{"n_layer": 8, "d_model": 160, "n_head": 2, "n_kv_head": 2, "head_dim": 64, "d_mlp": 640, "vocab_size": 1024, "activation": "tanh_gelu", "norm": "layernorm", "norm_place": "pre", "norm_eps": 1e-05, "positions": "learned", "qk_norm": false, "attn_scale": 0.125, "bias": "all", "tie_embeddings": true, "parallel_block": false, "init": "normal", "init_std_qkv": 0.0433, "init_std_o": 0.0, "init_std_up": 0.0433, "init_std_down": 0.0, "optimizer": "soap_variant", "lr": 0.00407, "beta1": 0.95, "beta2": 0.95, "weight_decay": 0.045, "lr_head": 0.00732, "grad_clip": 2.0, "warmup_steps": 200, "schedule": "wsd", "decay_fraction": 0.657, "decay_shape": "linear", "final_lr_fraction": 0.0, "batch_tokens": [16384, 32768], "seq_len": 1024, "doc_mask": true, "train_tokens": 124700000, "steps": 5279, "dataset": "wikipedia_en"}
Each number is 50 + 12 x the weight over its row's rms, rounded and kept within 0 to 99. Layers, rows and columns count from 0. The size before them is the row's rms in percent of the matrix's.

# v: layer 2 attention value, 128x160, rms 0.185, rows 0-21, columns 0-159
# o: layer 2 attention output (transposed), 128x160, rms 0.168, rows 0-20, columns 0-159
v0 111:45 46 42 43 79 54 34 67 38 51 58 36 47 59 44 51 58 39 66 59 55 67 37 54 38 68 37 49 73 53 51 61 58 61 64 55 36 59 68 47 40 46 24 32 22 23 32 61 41 25 60 66 42 83 42 64 58 55 59 80 41 52 45 52 64 38 61 49 36 53 73 64 48 46 37 57 51 45 57 42 59 63 58 45 51 59 50 36 34 44 62 72 35 60 46 48 47 57 67 69 51 40 20 43 56 46 43 47 63 48 36 48 55 46 54 51 41 45 41 43 51 59 55 54 45 61 74 47 48 63 32 43 46 52 65 46 71 65 61 46 35 63 30 50 41 29 52 32 64 52 50 42 45 59 50 30 44 53 46 47
o0 116:36 55 45 33 48 41 55 33 56 30 45 51 42 47 62 66 49 72 42 54 58 49 65 52 56 33 55 45 36 48 21 36 39 41 42 27 54 46 44 39 48 43 53 58 66 54 81 66 38 55 49 33 50 30 56 59 36 55 26 28 57 46 48 39 38 53 51 71 51 38 40 45 54 70 55 44 31 43 53 58 70 51 55 53 46 50 60 54 60 56 39 17 49 26 23 50 47 58 35 41 56 51 62 67 40 50 61 30 44 61 46 48 42 62 44 65 64 75 51 47 44 58 39 38 49 71 51 57 42 57 53 66 57 46 37 58 34 43 41 63 73 42 73 56 72 44 54 58 33 53 46 72 69 45 34 58 53 35 46 38
v1 113:43 40 47 53 34 66 50 41 60 69 30 62 38 54 52 32 50 55 35 49 37 68 44 33 66 69 48 52 62 48 52 49 41 42 36 27 40 66 46 57 43 61 45 33 30 51 52 39 39 85 42 81 46 45 61 44 63 67 39 51 28 74 65 33 29 69 56 60 46 55 56 56 70 61 40 59 32 62 61 44 54 35 52 40 59 65 50 41 48 48 57 50 29 63 44 31 59 51 55 48 58 61 54 57 30 43 57 42 46 49 51 57 38 57 52 49 65 58 34 57 22 63 51 30 54 30 56 47 63 39 38 44 33 49 63 63 56 57 61 31 56 55 60 70 36 61 45 59 56 39 66 40 60 42 37 43 59 36 39 52
o1 122:69 82 49 50 66 41 51 43 18 57 57 49 56 59 37 74 75 45 72 48 53 42 61 43 37 24 47 59 43 52 53 60 49 47 51 46 52 39 53 53 35 42 53 77 56 52 49 65 53 29 52 21 38 59 39 54 58 57 56 53 96 52 53 57 55 37 60 43 49 35 51 39 23 39 64 30 48 38 41 52 46 46 48 49 41 49 53 42 46 44 24 46 60 43 50 53 31 51 32 48 53 41 33 73 59 59 26 62 51 54 59 63 52 55 58 47 29 63 54 39 56 67 48 38 37 62 38 48 43 58 64 51 46 51 50 67 59 58 59 49 22 56 47 55 59 44 43 41 57 45 40 52 41 40 68 61 46 74 54 55
v2 120:52 53 34 40 42 52 37 58 42 51 49 47 30 59 47 58 81 54 64 55 27 63 60 35 46 37 51 58 41 45 63 47 61 51 47 56 50 51 38 44 63 56 43 55 49 45 50 41 53 37 54 52 41 33 74 45 39 61 40 37 39 55 36 46 27 54 39 56 63 51 29 41 21 86 31 54 53 42 41 46 44 48 69 64 42 58 43 59 54 41 60 69 48 42 41 65 69 42 57 55 33 69 47 55 47 56 67 58 30 56 40 58 71 64 49 51 59 27 50 39 80 58 42 59 56 56 53 42 48 33 53 57 50 43 28 61 50 55 45 35 46 59 37 49 42 64 64 68 26 42 34 44 55 53 48 27 81 60 57 74
o2 130:45 38 63 38 58 56 54 29 41 43 42 44 48 49 58 30 42 44 49 47 54 57 59 47 55 52 65 42 69 41 42 37 47 59 67 55 55 55 59 60 44 48 53 47 39 48 55 45 48 58 58 53 57 60 49 65 60 31 48 71 65 53 48 52 72 53 39 49 20 30 54 53 77 43 69 51 40 55 50 34 34 57 39 54 61 42 43 63 30 69 34 53 61 62 68 27 39 68 64 50 65 44 58 40 66 57 45 49 76 44 64 58 34 24 52 47 35 70 49 67 22 36 60 58 34 44 39 59 49 78 55 47 43 36 46 41 40 48 59 72 56 54 51 47 47 36 32 43 87 76 51 54 37 54 52 54 43 37 39 56
v3 114:31 62 84 33 39 70 37 58 54 58 38 48 34 52 52 67 60 60 55 33 54 48 29 60 47 68 51 35 68 51 56 30 57 70 39 51 47 56 43 76 71 50 42 15 74 57 51 50 79 50 44 48 51 45 61 41 64 31 56 34 41 62 52 37 57 56 57 57 61 66 55 69 47 60 31 61 67 36 45 29 45 58 48 47 54 51 59 42 52 35 52 56 22 60 45 29 57 43 48 63 43 58 74 50 63 43 37 55 41 35 60 54 53 44 52 66 80 53 62 55 41 48 54 45 49 21 55 43 61 44 60 44 57 44 46 66 53 57 54 68 47 38 60 69 40 44 50 46 43 44 47 56 57 40 54 55 70 54 37 54
o3 123:65 34 23 46 50 21 72 33 53 37 49 49 39 41 27 46 54 57 43 50 53 52 53 41 55 32 60 34 38 59 64 67 55 33 46 53 48 50 45 43 50 55 42 61 34 45 60 57 21 38 64 48 39 67 45 64 50 69 62 55 61 46 61 41 61 47 62 43 53 38 49 56 34 29 41 24 34 65 52 75 44 51 33 54 47 38 47 66 43 63 68 55 67 43 73 60 39 42 48 45 70 47 34 50 51 43 40 71 51 53 53 57 45 63 47 41 32 65 55 63 60 53 49 45 40 80 50 44 42 63 36 68 57 67 44 46 73 36 55 37 48 55 52 58 60 37 57 37 52 56 33 47 25 23 46 43 42 40 56 56
v4 103:47 61 54 43 64 57 35 40 69 75 55 59 57 43 40 66 57 61 57 42 64 47 31 45 49 56 40 46 38 43 49 36 74 54 36 51 60 41 30 70 44 55 38 63 60 42 61 56 44 48 54 56 40 46 63 63 41 37 63 49 31 77 38 61 41 55 52 66 56 70 54 49 63 64 41 46 59 37 55 56 49 52 33 33 40 51 62 53 49 39 68 56 44 19 38 27 61 41 29 34 43 50 47 42 54 44 57 56 66 57 26 63 61 49 64 44 27 49 61 72 57 29 53 52 46 78 47 58 67 40 36 70 43 60 37 32 41 36 47 49 47 45 44 43 43 76 49 37 72 45 36 60 53 63 61 49 43 49 59 24
o4 112:65 52 45 40 41 47 56 59 25 29 49 48 57 63 55 46 57 47 43 59 64 28 47 59 31 57 44 65 50 76 43 64 48 54 58 43 47 66 31 30 42 53 38 50 52 79 40 45 68 68 40 56 64 46 39 50 59 62 44 24 53 20 69 54 51 48 47 66 33 54 38 60 61 31 60 68 49 58 56 48 23 66 60 45 50 38 47 43 38 55 35 51 29 63 38 62 44 42 72 66 43 59 55 44 46 68 39 50 41 23 60 67 33 54 42 66 65 44 46 41 69 57 55 50 55 31 64 42 46 51 44 37 56 45 49 45 59 51 59 53 54 47 47 58 49 42 57 50 39 40 54 23 44 33 33 50 34 30 46 77
v5 116:58 51 57 51 54 53 55 51 39 38 55 58 47 39 24 38 34 76 29 30 59 66 54 34 45 54 43 45 39 62 59 45 42 58 58 58 60 51 61 45 37 58 52 41 33 14 50 34 41 61 61 60 31 33 50 47 80 76 60 42 65 46 49 54 55 54 77 51 31 62 62 43 49 45 53 36 70 57 49 46 48 45 54 50 44 38 45 61 47 59 50 44 52 50 33 18 62 59 52 55 64 37 48 39 35 46 40 48 53 67 59 62 58 44 47 35 80 40 41 31 33 27 77 66 57 44 67 49 47 59 49 50 43 56 72 60 60 64 48 67 41 41 56 42 45 42 51 36 57 73 55 48 62 40 59 42 57 47 58 70
o5 124:36 40 37 44 50 51 54 33 51 38 42 50 40 55 72 71 44 41 80 61 59 44 59 73 40 39 64 35 67 35 50 45 49 22 32 41 49 36 47 54 54 50 52 63 70 77 46 56 65 66 58 37 42 64 73 54 33 36 55 57 39 52 62 60 52 42 46 47 69 53 58 52 43 45 56 59 44 42 57 50 59 41 53 44 50 52 56 40 53 45 40 53 55 58 39 60 38 27 47 50 44 70 40 48 56 46 65 56 43 34 35 43 39 73 47 56 24 55 50 53 53 76 30 24 69 77 36 53 62 63 31 45 57 32 35 41 42 56 61 32 49 50 44 79 52 60 46 52 61 33 52 60 56 60 69 67 46 62 36 45
v6 116:39 50 25 48 31 72 44 43 32 49 60 65 44 47 62 28 47 46 71 69 37 67 64 54 55 26 40 48 60 77 38 54 43 55 44 43 52 41 55 45 22 68 55 65 75 55 33 45 50 46 61 43 50 43 51 48 72 73 35 59 46 28 51 62 52 66 34 63 71 51 50 33 44 52 39 42 57 30 37 57 79 61 50 49 73 52 53 67 49 55 52 49 61 55 52 52 48 56 50 52 47 44 41 52 52 45 55 24 48 54 35 43 48 70 41 32 62 34 58 59 48 52 44 55 61 62 39 43 47 61 31 21 54 66 55 44 52 35 39 48 28 64 36 66 42 32 63 46 57 46 61 43 45 50 49 43 60 53 63 68
o6 124:38 34 73 49 54 28 53 42 56 53 59 34 37 50 52 67 57 63 54 33 50 49 38 59 63 62 61 67 43 20 47 39 43 41 49 58 49 61 58 58 54 34 65 51 37 49 62 48 70 44 39 37 51 41 50 53 53 41 74 46 57 60 76 61 46 37 53 33 54 44 48 66 60 58 69 49 46 47 50 35 30 33 72 45 45 65 51 58 35 57 49 35 50 46 53 46 52 48 47 52 31 54 58 45 67 66 52 34 36 51 48 56 61 29 71 82 54 53 43 51 48 48 41 49 41 22 37 64 56 62 65 47 47 26 44 50 45 82 75 63 82 62 46 24 46 77 61 50 51 46 58 49 53 55 47 57 44 56 46 40
v7 120:55 48 49 39 66 51 43 32 31 36 46 39 60 66 43 53 39 64 43 33 71 46 59 56 60 44 45 69 65 86 53 25 33 57 47 43 58 62 51 55 63 51 49 53 54 39 72 36 56 53 67 50 48 30 45 65 60 36 59 33 49 52 44 59 42 52 70 58 55 53 27 55 43 44 51 55 56 61 44 48 38 16 54 60 58 34 51 61 78 36 56 36 40 55 44 47 81 52 60 13 70 41 69 57 45 46 54 62 29 48 51 27 49 38 49 55 42 41 49 30 50 49 46 40 26 46 45 52 52 38 64 68 72 57 53 48 40 54 46 59 54 56 48 52 62 62 55 43 39 59 31 41 55 47 45 32 58 64 44 58
o7 128:58 60 49 43 16 53 50 59 66 54 66 68 24 37 55 50 38 23 63 64 39 66 48 50 35 66 45 30 40 27 51 59 70 31 38 44 41 32 46 59 57 63 45 52 42 54 26 55 36 53 53 53 50 59 61 46 66 42 45 58 60 41 60 64 60 39 31 49 50 66 58 51 44 41 29 48 37 54 69 36 57 59 39 52 48 42 44 45 39 64 37 85 60 46 68 53 34 35 53 63 59 57 21 34 58 47 61 71 56 41 50 70 45 57 48 28 62 48 43 59 56 41 51 47 57 41 62 69 58 63 36 42 33 51 40 38 49 38 40 55 30 43 45 42 48 44 33 42 52 56 68 46 45 63 46 56 40 41 27 51
v8 112:56 43 23 56 55 39 41 43 40 49 59 46 63 31 53 41 47 43 64 57 39 38 44 52 54 29 65 43 32 43 63 62 57 48 27 57 46 49 58 58 43 42 75 70 70 60 59 49 63 22 73 56 37 26 43 62 47 72 45 56 51 63 44 61 46 49 29 63 51 38 43 34 41 40 59 54 33 51 63 54 34 57 71 63 44 45 44 62 77 28 51 61 29 67 42 68 68 43 60 41 58 47 40 64 52 49 64 55 44 47 38 39 43 42 42 40 82 54 48 54 43 37 62 34 40 56 57 35 39 46 47 37 38 39 58 42 56 58 56 49 62 58 52 53 58 40 30 45 63 74 61 55 62 38 58 77 36 47 44 50
o8 120:39 38 57 42 33 53 50 63 63 52 65 33 57 52 49 52 51 49 55 31 44 46 64 41 34 65 53 46 74 58 48 50 45 40 71 61 40 52 51 52 65 54 36 45 37 37 44 48 59 75 58 38 68 60 66 38 53 27 50 47 47 52 60 67 41 50 48 42 57 69 52 64 59 33 31 28 50 30 50 43 55 49 30 49 50 64 33 46 43 64 66 54 56 38 53 39 16 68 53 57 41 33 38 46 52 47 34 28 55 48 60 45 76 67 46 68 17 35 45 47 59 44 47 65 59 42 58 68 53 44 45 55 36 40 43 55 21 70 60 55 58 63 45 49 51 61 57 40 51 43 51 47 69 62 29 26 66 67 51 56
v9 123:51 46 48 68 38 37 71 72 48 68 35 31 45 35 46 55 61 39 36 73 74 49 57 41 46 45 40 61 56 64 52 46 62 44 56 54 63 45 20 36 35 37 40 68 53 32 32 42 48 34 47 33 64 57 59 72 73 55 54 56 50 49 60 69 48 59 54 57 52 40 48 59 42 64 55 63 56 48 70 63 61 63 50 51 87 28 39 58 40 60 43 21 59 53 45 47 51 61 42 61 72 39 62 43 35 54 35 49 40 46 56 61 50 41 39 43 68 44 48 39 51 30 48 40 35 51 82 43 47 52 66 64 47 37 62 63 30 61 55 54 45 38 48 42 47 56 54 43 36 51 62 56 57 39 43 40 30 69 51 48
o9 133:72 51 57 49 61 74 34 31 41 49 47 73 62 61 41 45 56 53 71 34 25 70 60 66 63 48 71 41 38 45 52 52 29 57 55 31 43 57 71 52 71 44 55 38 42 46 63 63 51 55 54 52 20 56 51 49 11 45 33 53 49 50 56 54 56 61 45 41 61 67 56 30 72 61 37 69 49 72 37 43 52 25 32 39 21 52 61 51 48 43 48 67 51 50 45 60 43 55 34 45 50 45 50 50 44 34 56 41 49 36 46 55 55 51 50 59 56 43 38 58 44 46 55 27 60 60 33 37 28 50 31 40 57 47 57 32 57 35 48 53 52 53 50 50 52 62 50 62 54 50 40 30 58 65 49 73 62 38 43 53
v10 117:49 60 65 38 63 45 38 48 34 43 47 62 38 34 40 51 52 67 39 61 53 49 54 50 45 39 32 49 52 74 57 35 56 46 42 48 40 34 42 46 64 50 51 52 52 36 75 62 58 51 54 45 67 46 34 52 55 50 53 64 39 50 55 50 42 26 53 34 47 38 58 42 35 47 51 44 44 57 28 69 47 60 47 45 26 42 39 53 49 53 42 66 59 51 27 28 68 67 51 88 45 59 49 43 57 54 56 50 29 48 44 39 41 48 70 50 30 53 45 44 61 14 53 48 56 36 58 54 35 36 74 48 37 70 55 69 60 66 69 47 53 25 48 29 52 23 58 30 45 74 59 45 53 67 45 53 64 48 43 65
o10 124:45 49 46 35 52 57 59 40 69 43 53 44 57 47 63 58 14 45 55 50 43 59 53 62 57 46 80 38 39 28 45 55 36 65 41 72 54 49 41 50 34 45 41 27 47 46 35 45 58 42 63 65 40 51 74 45 46 48 36 64 38 37 46 52 39 50 50 74 50 43 30 64 50 67 57 48 53 34 71 39 72 51 52 58 50 50 66 48 45 56 71 38 42 52 66 65 37 33 71 10 58 48 53 43 48 21 62 50 38 51 66 50 45 53 38 42 62 49 63 68 48 62 32 40 47 67 41 40 71 60 30 62 58 47 46 45 44 34 42 56 46 55 47 74 51 59 44 52 48 49 36 45 70 49 53 49 30 35 57 47
v11 126:53 54 45 42 52 49 53 42 54 44 43 49 59 41 30 37 36 37 43 49 56 49 62 43 60 49 51 55 51 40 35 55 61 51 53 38 35 48 62 77 53 41 67 74 72 47 67 56 64 58 36 62 31 46 56 05 40 59 54 56 68 62 53 45 51 34 42 66 51 63 54 61 46 58 35 49 51 45 78 33 57 53 55 38 41 60 36 49 50 39 68 55 60 53 41 64 55 52 58 45 42 48 55 57 44 56 49 79 36 56 47 46 44 38 34 40 43 46 50 59 19 44 51 33 69 39 56 42 50 32 46 33 40 57 53 04 52 47 49 47 57 73 57 23 42 58 74 54 61 55 62 68 49 46 41 66 52 36 55 43
o11 139:49 48 41 68 30 55 56 59 43 58 61 43 57 55 71 56 72 54 73 58 41 23 34 55 42 37 55 58 55 64 55 48 55 27 52 70 39 57 46 33 40 42 36 46 41 46 32 67 66 67 43 37 47 40 60 63 63 51 38 42 25 50 29 37 61 65 67 46 35 53 65 62 44 45 54 46 60 61 26 76 33 38 42 65 53 59 55 50 47 63 50 46 34 49 24 36 50 46 71 73 49 37 38 31 52 52 37 41 64 56 55 63 62 61 48 72 33 40 54 46 73 49 52 60 51 41 44 57 53 56 55 54 53 43 34 77 37 61 51 47 49 51 59 67 54 58 37 21 43 53 32 39 56 36 65 39 56 53 50 54
v12 118:47 41 28 28 33 72 54 36 50 48 55 61 35 43 45 39 52 65 51 42 66 76 37 78 45 58 45 33 59 56 48 67 57 56 65 28 52 44 66 50 46 52 41 34 56 66 53 48 63 59 67 52 56 35 37 26 56 49 53 48 35 32 45 35 69 46 49 41 56 54 39 46 44 57 55 67 50 46 53 51 77 61 31 44 47 48 22 72 64 46 57 43 42 60 53 58 60 40 32 22 61 54 48 42 53 48 35 42 61 57 34 66 52 46 49 54 66 38 34 63 38 39 67 57 53 57 46 55 53 47 45 49 53 69 58 57 40 57 55 37 58 83 37 67 44 44 34 27 41 41 34 52 56 56 22 42 54 54 70 47
o12 128:50 44 71 47 52 29 39 40 48 64 47 37 39 55 41 56 29 38 56 47 54 26 43 48 56 43 69 72 35 47 55 50 39 41 36 61 49 65 63 50 54 50 43 67 41 38 52 53 48 45 43 52 53 42 68 67 64 46 47 35 49 36 60 51 37 40 35 38 50 45 57 46 30 39 53 28 50 35 44 64 44 46 76 33 42 67 75 36 19 52 55 43 44 28 62 52 55 47 46 72 43 53 61 51 35 44 72 58 40 55 30 40 31 68 49 51 51 56 60 35 32 64 36 52 41 55 47 67 40 53 49 36 49 44 49 60 62 66 55 55 59 27 59 49 45 58 62 58 56 50 84 52 44 26 51 53 49 60 12 52
v13 120:68 40 55 39 59 42 37 40 63 53 38 52 44 45 47 57 30 63 38 68 39 50 30 32 58 67 69 51 41 41 63 61 55 47 61 33 42 63 53 67 61 55 78 42 36 51 26 66 37 48 50 56 43 57 41 49 51 70 62 62 63 44 49 52 55 65 55 23 37 56 40 37 65 59 25 47 53 48 47 40 40 54 77 29 56 45 55 32 63 57 42 48 36 43 38 50 38 30 51 28 65 56 49 42 75 53 54 49 74 61 67 70 48 63 49 67 45 55 38 45 50 63 49 44 61 55 45 62 51 42 48 48 54 15 60 57 44 47 61 42 51 48 40 46 50 56 13 68 48 60 61 37 40 38 49 51 62 32 61 46
o13 135:29 64 49 44 67 49 37 45 45 50 54 51 40 62 63 48 74 38 37 30 52 56 65 50 28 31 46 58 65 56 37 49 58 58 39 21 50 36 52 58 40 63 46 65 69 45 56 35 50 63 49 31 48 73 35 62 33 51 64 34 43 59 59 43 55 52 46 66 49 33 58 54 40 38 70 45 61 45 58 61 55 63 27 51 64 57 49 57 73 45 57 42 51 47 49 48 60 61 44 67 48 50 42 65 25 51 44 46 31 34 25 33 39 57 45 43 32 49 45 17 59 55 85 61 38 44 52 53 47 50 65 43 38 74 37 51 60 59 40 38 46 57 63 56 50 35 52 46 43 45 45 57 72 54 59 40 49 58 31 29
v14 120:42 51 57 32 27 26 47 36 33 71 38 56 33 58 71 42 45 51 66 55 72 51 48 51 58 61 55 53 53 59 59 55 38 34 55 61 48 51 38 46 60 44 36 43 50 38 44 32 84 36 50 67 52 41 45 40 42 42 53 68 36 35 40 49 45 54 33 34 42 57 40 69 65 51 67 60 49 52 53 68 66 65 57 44 53 60 62 57 65 44 41 39 61 30 56 45 42 61 54 34 55 58 56 38 40 44 43 43 40 50 51 45 58 29 42 72 29 55 42 67 47 48 55 31 33 60 37 53 61 47 71 32 39 48 84 49 53 27 45 48 45 52 66 67 59 36 78 60 56 60 41 49 43 63 39 75 57 55 48 59
o14 133:56 46 39 53 51 58 44 61 57 56 48 53 62 36 15 56 53 51 52 46 43 51 57 35 61 42 32 42 28 31 57 53 62 54 58 49 53 62 79 55 62 52 57 43 52 36 56 59 42 52 30 34 51 40 33 58 62 56 44 48 55 37 58 38 38 53 53 48 40 51 45 60 28 68 56 42 50 49 33 34 49 28 42 48 55 45 41 48 32 46 76 44 39 56 43 82 51 42 41 47 40 59 54 57 60 42 52 38 64 40 43 50 34 66 58 34 61 31 81 55 54 50 48 47 37 33 70 57 49 58 28 47 52 42 14 37 66 61 43 65 47 36 33 37 60 63 35 50 58 64 56 58 65 41 68 18 49 33 38 44
v15 111:48 29 58 42 44 36 54 49 35 54 67 53 43 64 44 44 59 34 41 51 78 55 58 46 49 54 34 47 45 69 55 38 37 62 39 49 41 65 34 42 47 42 47 67 44 65 47 67 45 47 53 67 41 76 39 49 46 57 63 45 53 74 51 38 72 31 67 59 75 68 44 39 50 72 63 74 42 55 48 45 55 36 53 51 52 54 49 55 58 60 46 19 51 40 54 42 65 72 50 38 40 76 41 44 35 58 60 58 59 33 50 34 38 50 29 73 44 59 61 32 50 49 31 36 58 48 35 42 67 28 28 42 56 53 47 37 26 53 37 40 50 62 21 35 44 50 51 49 55 40 52 46 50 57 50 45 55 53 30 40
o15 113:63 84 62 56 46 57 29 53 59 50 31 66 53 47 54 49 56 69 49 64 32 61 43 45 55 45 56 64 41 41 26 36 60 38 63 51 40 38 70 41 48 60 56 36 42 47 45 62 52 75 24 39 50 24 53 62 58 39 30 54 56 36 32 47 40 56 53 67 48 41 58 53 51 49 18 39 47 48 68 53 37 51 43 57 47 43 48 41 45 43 35 76 45 49 56 63 45 50 68 53 83 42 55 52 54 55 32 63 48 58 35 78 54 53 62 46 48 57 44 57 55 50 65 55 30 55 66 53 29 78 59 54 44 49 48 48 67 53 49 51 41 54 60 58 68 54 44 25 24 52 57 43 31 52 54 65 55 49 64 60
v16 115:59 37 46 20 63 52 47 54 52 54 56 43 50 40 51 35 51 59 58 48 62 48 53 58 40 53 50 51 26 51 42 34 28 40 33 72 60 50 56 33 54 45 25 43 53 50 66 51 47 64 71 38 41 37 47 66 66 58 68 61 51 32 49 56 62 68 63 45 51 61 34 44 33 66 46 58 57 57 28 59 37 54 30 56 63 60 33 52 49 65 55 48 54 56 53 51 47 45 55 57 53 41 42 52 55 47 40 32 55 39 58 49 46 71 46 41 69 28 48 37 51 68 45 81 41 50 62 54 52 57 52 54 60 42 57 53 27 52 44 61 16 51 70 56 41 51 12 75 27 39 49 54 54 56 65 39 44 55 78 42
o16 125:48 43 49 59 47 64 60 37 44 40 53 46 40 36 55 65 41 48 50 41 36 63 63 55 67 51 47 36 39 44 52 44 70 52 56 25 39 53 39 38 71 54 61 65 46 59 57 28 56 41 48 60 52 58 55 40 43 42 47 64 44 65 57 55 42 46 35 46 43 34 49 48 66 47 39 54 59 39 55 46 56 65 52 27 48 41 61 73 49 41 35 62 19 43 62 45 52 54 12 57 68 62 43 54 62 46 72 68 39 42 49 38 43 44 64 54 36 57 48 42 30 49 43 28 57 70 35 43 42 57 34 63 43 37 54 37 75 55 51 48 70 38 24 33 62 52 71 51 67 42 65 48 26 69 46 55 53 51 39 17
v17 121:64 64 55 84 39 43 47 26 43 38 51 38 47 55 48 50 53 46 53 60 62 52 62 48 47 55 61 61 65 58 30 51 27 47 42 58 67 62 53 52 61 54 43 49 45 52 41 42 58 55 48 39 80 51 49 45 42 56 35 49 50 16 46 47 40 40 17 56 35 51 47 48 43 51 22 50 52 51 36 63 70 50 58 37 54 38 60 40 50 59 55 44 25 65 58 46 23 46 31 61 64 58 31 44 42 77 71 44 57 58 43 62 56 53 44 41 26 42 46 40 43 52 51 75 63 58 60 26 67 58 53 69 34 56 57 43 56 37 71 48 39 44 67 57 61 37 51 59 52 48 57 34 64 58 40 59 72 59 51 58
o17 130:27 26 58 50 79 34 51 70 63 62 45 55 36 61 50 41 43 33 74 36 41 62 41 53 66 57 57 54 56 46 60 51 51 60 57 38 48 52 34 68 42 55 39 38 61 46 55 75 56 35 61 38 51 55 34 56 40 51 61 48 30 67 53 29 54 50 57 37 70 53 60 58 60 57 84 62 51 70 55 44 46 63 49 62 59 40 43 61 53 49 40 45 57 50 26 45 72 55 41 35 35 58 56 73 62 34 60 53 39 59 61 31 39 56 50 53 64 45 46 38 56 43 64 41 44 40 43 52 32 52 39 26 58 36 26 62 59 54 30 52 59 51 45 28 39 68 36 41 50 56 59 63 43 41 67 44 37 44 69 51
v18 115:56 65 38 69 60 42 27 55 52 49 35 43 45 47 48 42 45 53 46 31 64 66 42 36 59 42 61 61 30 41 54 37 45 62 35 51 64 62 51 24 64 68 50 31 47 56 62 55 55 48 43 65 83 58 47 61 67 50 41 36 77 55 49 67 54 70 55 16 28 61 54 37 50 49 45 64 73 39 42 36 69 35 40 30 50 48 64 58 41 61 48 51 42 44 37 45 53 45 63 64 43 35 51 49 53 52 44 39 41 42 66 51 49 51 31 38 63 48 34 28 48 52 39 55 62 51 59 38 42 56 50 43 47 46 52 65 60 60 71 44 56 41 52 41 62 53 47 45 82 68 20 52 56 34 30 65 46 55 52 38
o18 127:39 38 42 35 53 47 63 35 37 47 46 72 66 69 51 66 64 47 51 51 52 45 49 50 38 51 57 26 70 59 52 42 41 37 51 45 18 28 38 66 52 52 73 69 68 30 36 38 42 46 59 43 33 71 28 37 17 45 64 51 33 51 55 52 46 34 74 61 64 52 60 64 59 57 41 42 44 61 50 53 65 65 49 53 52 45 46 53 56 47 51 40 61 58 52 56 51 60 48 32 53 70 41 49 57 57 65 73 53 62 39 36 47 65 78 30 42 64 51 42 42 64 48 38 39 47 34 40 64 48 54 37 71 61 32 43 29 50 52 49 39 43 42 37 51 59 47 69 44 47 68 57 60 50 66 40 43 57 55 70
v19 129:64 58 68 55 61 55 36 59 38 64 55 45 72 40 63 61 45 57 50 58 37 62 33 68 30 43 49 39 59 60 75 41 38 63 18 72 66 54 41 53 49 43 35 46 48 54 64 34 31 54 51 52 33 50 70 26 40 54 59 63 65 78 32 30 45 54 51 49 43 69 36 67 28 45 47 37 41 14 47 49 44 49 45 46 48 38 60 36 40 44 65 45 67 31 52 46 53 54 40 40 61 71 43 55 63 50 42 48 62 54 53 45 53 34 41 60 65 39 54 45 64 29 34 45 48 43 62 57 63 48 52 28 80 39 57 49 58 60 48 42 46 47 26 42 47 43 57 47 60 50 52 42 60 64 44 40 57 59 48 68
o19 141:42 34 33 46 55 45 50 43 74 14 42 49 34 28 41 33 51 51 45 50 63 51 73 58 71 63 61 65 62 30 19 62 54 40 70 43 41 54 42 54 53 59 68 50 56 54 37 66 55 66 65 51 62 57 62 75 62 59 32 36 50 30 61 39 55 42 56 56 53 30 21 47 59 39 40 73 51 65 56 45 21 54 47 46 58 54 39 51 64 49 61 55 49 66 62 44 35 37 67 64 56 43 34 56 54 45 23 55 45 33 47 70 52 55 52 57 45 61 46 62 49 50 61 58 42 64 37 48 37 49 48 70 43 50 37 52 58 47 50 58 53 44 60 56 64 41 48 48 38 47 49 76 65 38 47 68 65 40 45 44
v20 098:43 55 59 35 50 50 69 52 55 27 66 94 52 44 50 42 60 49 34 52 43 66 28 43 58 58 43 56 63 38 56 48 57 50 66 60 66 41 52 44 55 51 42 52 35 44 48 66 58 75 43 49 12 48 53 45 32 46 64 42 46 48 71 52 32 50 50 55 27 75 54 76 47 41 63 32 39 52 55 71 48 53 29 64 31 47 50 37 45 44 63 45 39 62 46 41 49 53 63 60 45 52 53 77 63 49 40 48 63 80 41 43 48 51 45 62 72 50 40 66 49 60 55 59 60 46 37 56 57 39 51 50 60 69 58 73 55 53 39 63 56 36 37 36 57 55 50 49 61 64 51 52 50 68 50 72 44 56 68 47
o20 110:65 32 37 72 62 61 45 65 38 62 20 21 61 49 60 55 31 51 43 65 73 35 66 64 54 40 52 53 55 51 38 42 47 53 54 50 47 54 53 65 61 41 35 54 59 67 31 49 44 50 69 56 65 41 51 49 83 75 47 49 64 52 43 43 55 24 46 61 50 38 46 54 40 54 37 63 53 31 44 40 43 36 72 46 75 48 48 49 63 42 50 35 54 62 19 68 65 42 54 56 34 47 31 35 42 41 40 53 50 41 62 46 64 60 72 49 30 41 63 54 52 58 38 35 52 70 68 49 52 52 44 51 39 30 48 47 59 31 46 49 43 65 54 81 59 50 56 59 38 47 52 65 56 47 49 47 55 54 41 64
v21 124:50 47 36 60 40 56 68 34 46 77 63 43 55 55 45 57 37 69 41 67 31 56 59 52 45 54 50 38 63 35 48 47 61 35 59 28 54 57 40 63 42 72 73 24 77 58 36 54 38 69 80 46 51 48 46 47 63 53 54 60 40 50 51 38 48 43 67 35 55 31 63 47 67 60 41 49 56 46 26 42 49 48 61 54 73 34 48 48 35 39 68 41 51 69 42 42 71 50 44 36 63 43 61 46 65 51 77 46 67 33 56 48 51 51 38 42 47 52 68 44 68 50 51 28 40 55 35 62 40 45 45 47 29 57 39 52 74 43 53 39 58 44 38 55 48 51 57 36 43 41 75 28 45 56 39 42 51 32 44 64